{
  "n_layer": 15,
  "activation": "tanh_gelu",
  "norm": "layernorm",
  "init_std_up": 0.0431,
  "beta1": 0.95,
  "weight_decay": 0.088,
  "schedule": "wsd",
  "decay_shape": "pow",
  "seq_len": 512
}
Each number is 128 + 32 x the weight over its row's rms, rounded and kept within 0 to 255. Layers, rows and columns count from 0. Numbers have three digits each. The size before them is the row's rms in percent of the matrix's.

# down: layer 12 MLP down (transposed), 1024x256, rms 0.0519, rows 57-93, columns 128-159
# up: layer 12 MLP up, 1024x256, rms 0.0645, rows 58-93, columns 128-159
down57 101:110112091129125091104189114164091098145120166128155107129066128128143157137150129126122171173067
up58 101:176070060125113075137133117107101091182086113100104174122117184098139112163083139117119129134115
down58 100:075150102128135183120182183120094099136096141138116157147095132134145071105105098172187107164126
up59 093:134166104143146112126085128084124137147033119084142070136129162145103083174135124119083144144166
down59 090:137162215162115094138112133127110130133200109210107201140128178130130124133125135142194154125135
up60 104:154113080182090140128125056146113123147106137096107171131090173130130148165157136112184082143125
down60 101:118079159131180117145092142156139099091091124138106148171126123058083097139103102131095117149148
up61 096:096125157221167159135135107163120126113091131132121137113124139162129094140137092147110090070121
down61 098:135129087137199109150155136102142167149134143114080140129149107102094137150090131128141141185173
up62 105:147085117105144071163190116110101148151126186154092182133092103121092127140108180048164160107149
down62 104:107116159158083128088156106119134085137125112168134105145127152105163158159143152122115173150150
up63 108:094195169138076135151073113070171088138110149120087165106122119126145101131110143084104080085170
down63 114:061178161113155088129157078091125092105126144172166086122089119089111088161199139070120130140131
up64 096:132128101159123158099083126095125117122136129129154089090118155177107074129108108131126108207185
down64 099:171093185171164133127119101103137130134150171125063083175166113083136095120101177058104086100134
up65 105:072074132125129075124174117112091148113101173075179098172089124141131112120104121131069175148095
down65 110:123142143139123205075101127126142179101090049117145103092179117113155157111163078163145119059167
up66 096:135147095117119180114159084164071129165126110072051183143170155144102129185126149072097075108118
down66 095:150123107111134118148126177143099072123162062136114165072111065105163140160054137127194119135124
up67 100:148149170179143162090164116191124137150131130124054153125118134151112139137143177127173121131103
down67 094:123147088112102079116078130132128131128109156104150173115169165159142147162104136136122125075155
up68 096:077160060155147124139141147153172126101137120115101109108136158133113164108127118157146189107191
down68 093:100186169107180148166116131101116167087126122112157198116112130146149120156126105200100053081094
up69 113:100138148137105179150134091181191119161152164130129107089112158125098090102130142118206038171154
down69 112:099083189140145142084088121124189091119143151173125121097105124122076159147087116100144038130141
up70 103:136148136155093113169102115079155131111156128095093150168130133141108102098079208120102111129150
down70 101:189071137106118118115136215135134074107131096113125150141140070127142115094112134109109133158153
up71 091:110151120187050128131192113169101139129114092096178202199093110105138117136143111162160110107163
down71 087:103072180133147132130097069099092168102154113112093093131148074139140134126144116137105124122142
up72 094:123090093120094170185136133100128188097132121120072124099132175111191129120103095148166116147152
down72 096:082113183151120117185076178135100126133131115142142171170122187111162211137123185131121140114166
up73 093:108098101108114125160096127205132173124110123119098144122119138130131144115109095085086152175109
down73 094:169140165163133193116146090143128119114165130140199136101068098083138089046162084113159098127153
up74 100:098196145115149099117119114102117165131116147106140188100131145123123109165081061079100097085068
down74 095:184075121125056153040077115107141201130109134163133112129159091168118144170102176181176114118139
up75 103:121139078080109147186144153154189113116182223151136143159152166155099079180143145232190166143142
down75 103:154159161123145165089166125132098079099172102151110085176170097112102122148098148100133120112084
up76 107:122123089155073127148193116189170131137181080125203178119173134149059121210126104123156093137136
down76 108:129073145109130154129181120151097156063110129129110139175167158148182089124149082095154107158105
up77 106:106143123135134111099098135142153092125114149083224114139170155123087185124179095093098133180149
down77 108:116087183120140177142164141190136122139122085135081129087129100162114085171110148142077176123154
up78 098:141133100106083103095089098154135115152155126089078187049122193108113060180127099126139066183100
down78 101:135115152171110137152133162110099081100040104146149103106148078141145105134194105153108158146099
up79 104:123152156133133100102173096134143112109136190109153099096134190116141103141129103185231104135153
down79 102:119068106151165195111127124154102129157166148106142125152173120092095130102088100102181073157166
up80 104:121134119143160121066110115158097120111148168096175147133028188146141103194148126114111111151136
down80 108:132115126078103135112132128119113108159119110183128121071194050108133106118131147147063165132141
up81 105:201145156102173092067150089147109135149148128110145145096098169163112137103103100136183130087124
down81 104:067082171140140145120075120142082156122169119131073193094171155137086112069159095141146139100155
up82 089:155140107150077123119046112116127168184169149126079185147055149082110134111070074107078202105114
down82 091:063113117112141123129133128090148148112087147165190071145142103127121196085076114143208134178151
up83 103:117181076144064115166087133150122084121159121113203153105117145132137133161061131145254147093168
down83 103:161121167181127170136084104142154143140132151136183090095098123084119109198078103100096197140096
up84 099:067129113116079149127188067122145102127142161121157093123073168129109128177177144195122101147071
down84 097:076151098080121055115144115128072120057056171129105128117067124133127092131126137127109143118086
up85 103:172142107174106093192128103128099192140150146093134081114151147104126127106138116173151108142176
down85 102:118076116064124104155084117121129113156137151132226180148069141081135150163136186089127125165139
up86 102:145134093117158129173154093125133114141122157188109102157111161092100110072094082120153080119138
down86 103:127087104166124169083120107149112154110110162097055093166085155139165182099111141140089122137120
up87 092:059123106105063097157131118163064152151133127128151160145116156068172077208136139179083168214128
down87 091:115094109126164087080155137102146140139119122186186130100063104116092129128157132061089077134106
up88 100:122152116168184078137150140121164133102215106107153154138160129097160130127136194151183158193121
down88 106:123128096160111127124134235132096128151114108148090160131068082107085202170125161169119129135113
up89 101:160135145147096147157108142150120053131060169113138123082111163105143068142065134141071109149122
down89 102:221174136132171120152128155162100110107170092087182133128120106124126127084130107116137149086116
up90 094:171130117103122111173171086096162130114132096132153080123117147128102073111126217169132140148099
down90 090:127172134155162122153089161085164022074109146122164193111154112118095124072128128129135109146150
up91 099:115104137114110172111150089108158137084137136110202118030104113139181153109101133144074132165107
down91 097:105124117147088117161118098087150158185154125110153132159081114110158157128107126073158082105155
up92 099:101109048145076127104140158109146092160047104118117145154057121065147149112112122160159134132124
down92 099:177081155081069115127112086119133127163148163146107161141110162190160092086124188173102065067076
up93 094:161155110116144050129143137123151153131127129105134111086138138126124095141132170112146152149118
down93 090:098151085137121149121132040110060102097166082055117103162138089107151139166100084121121161183119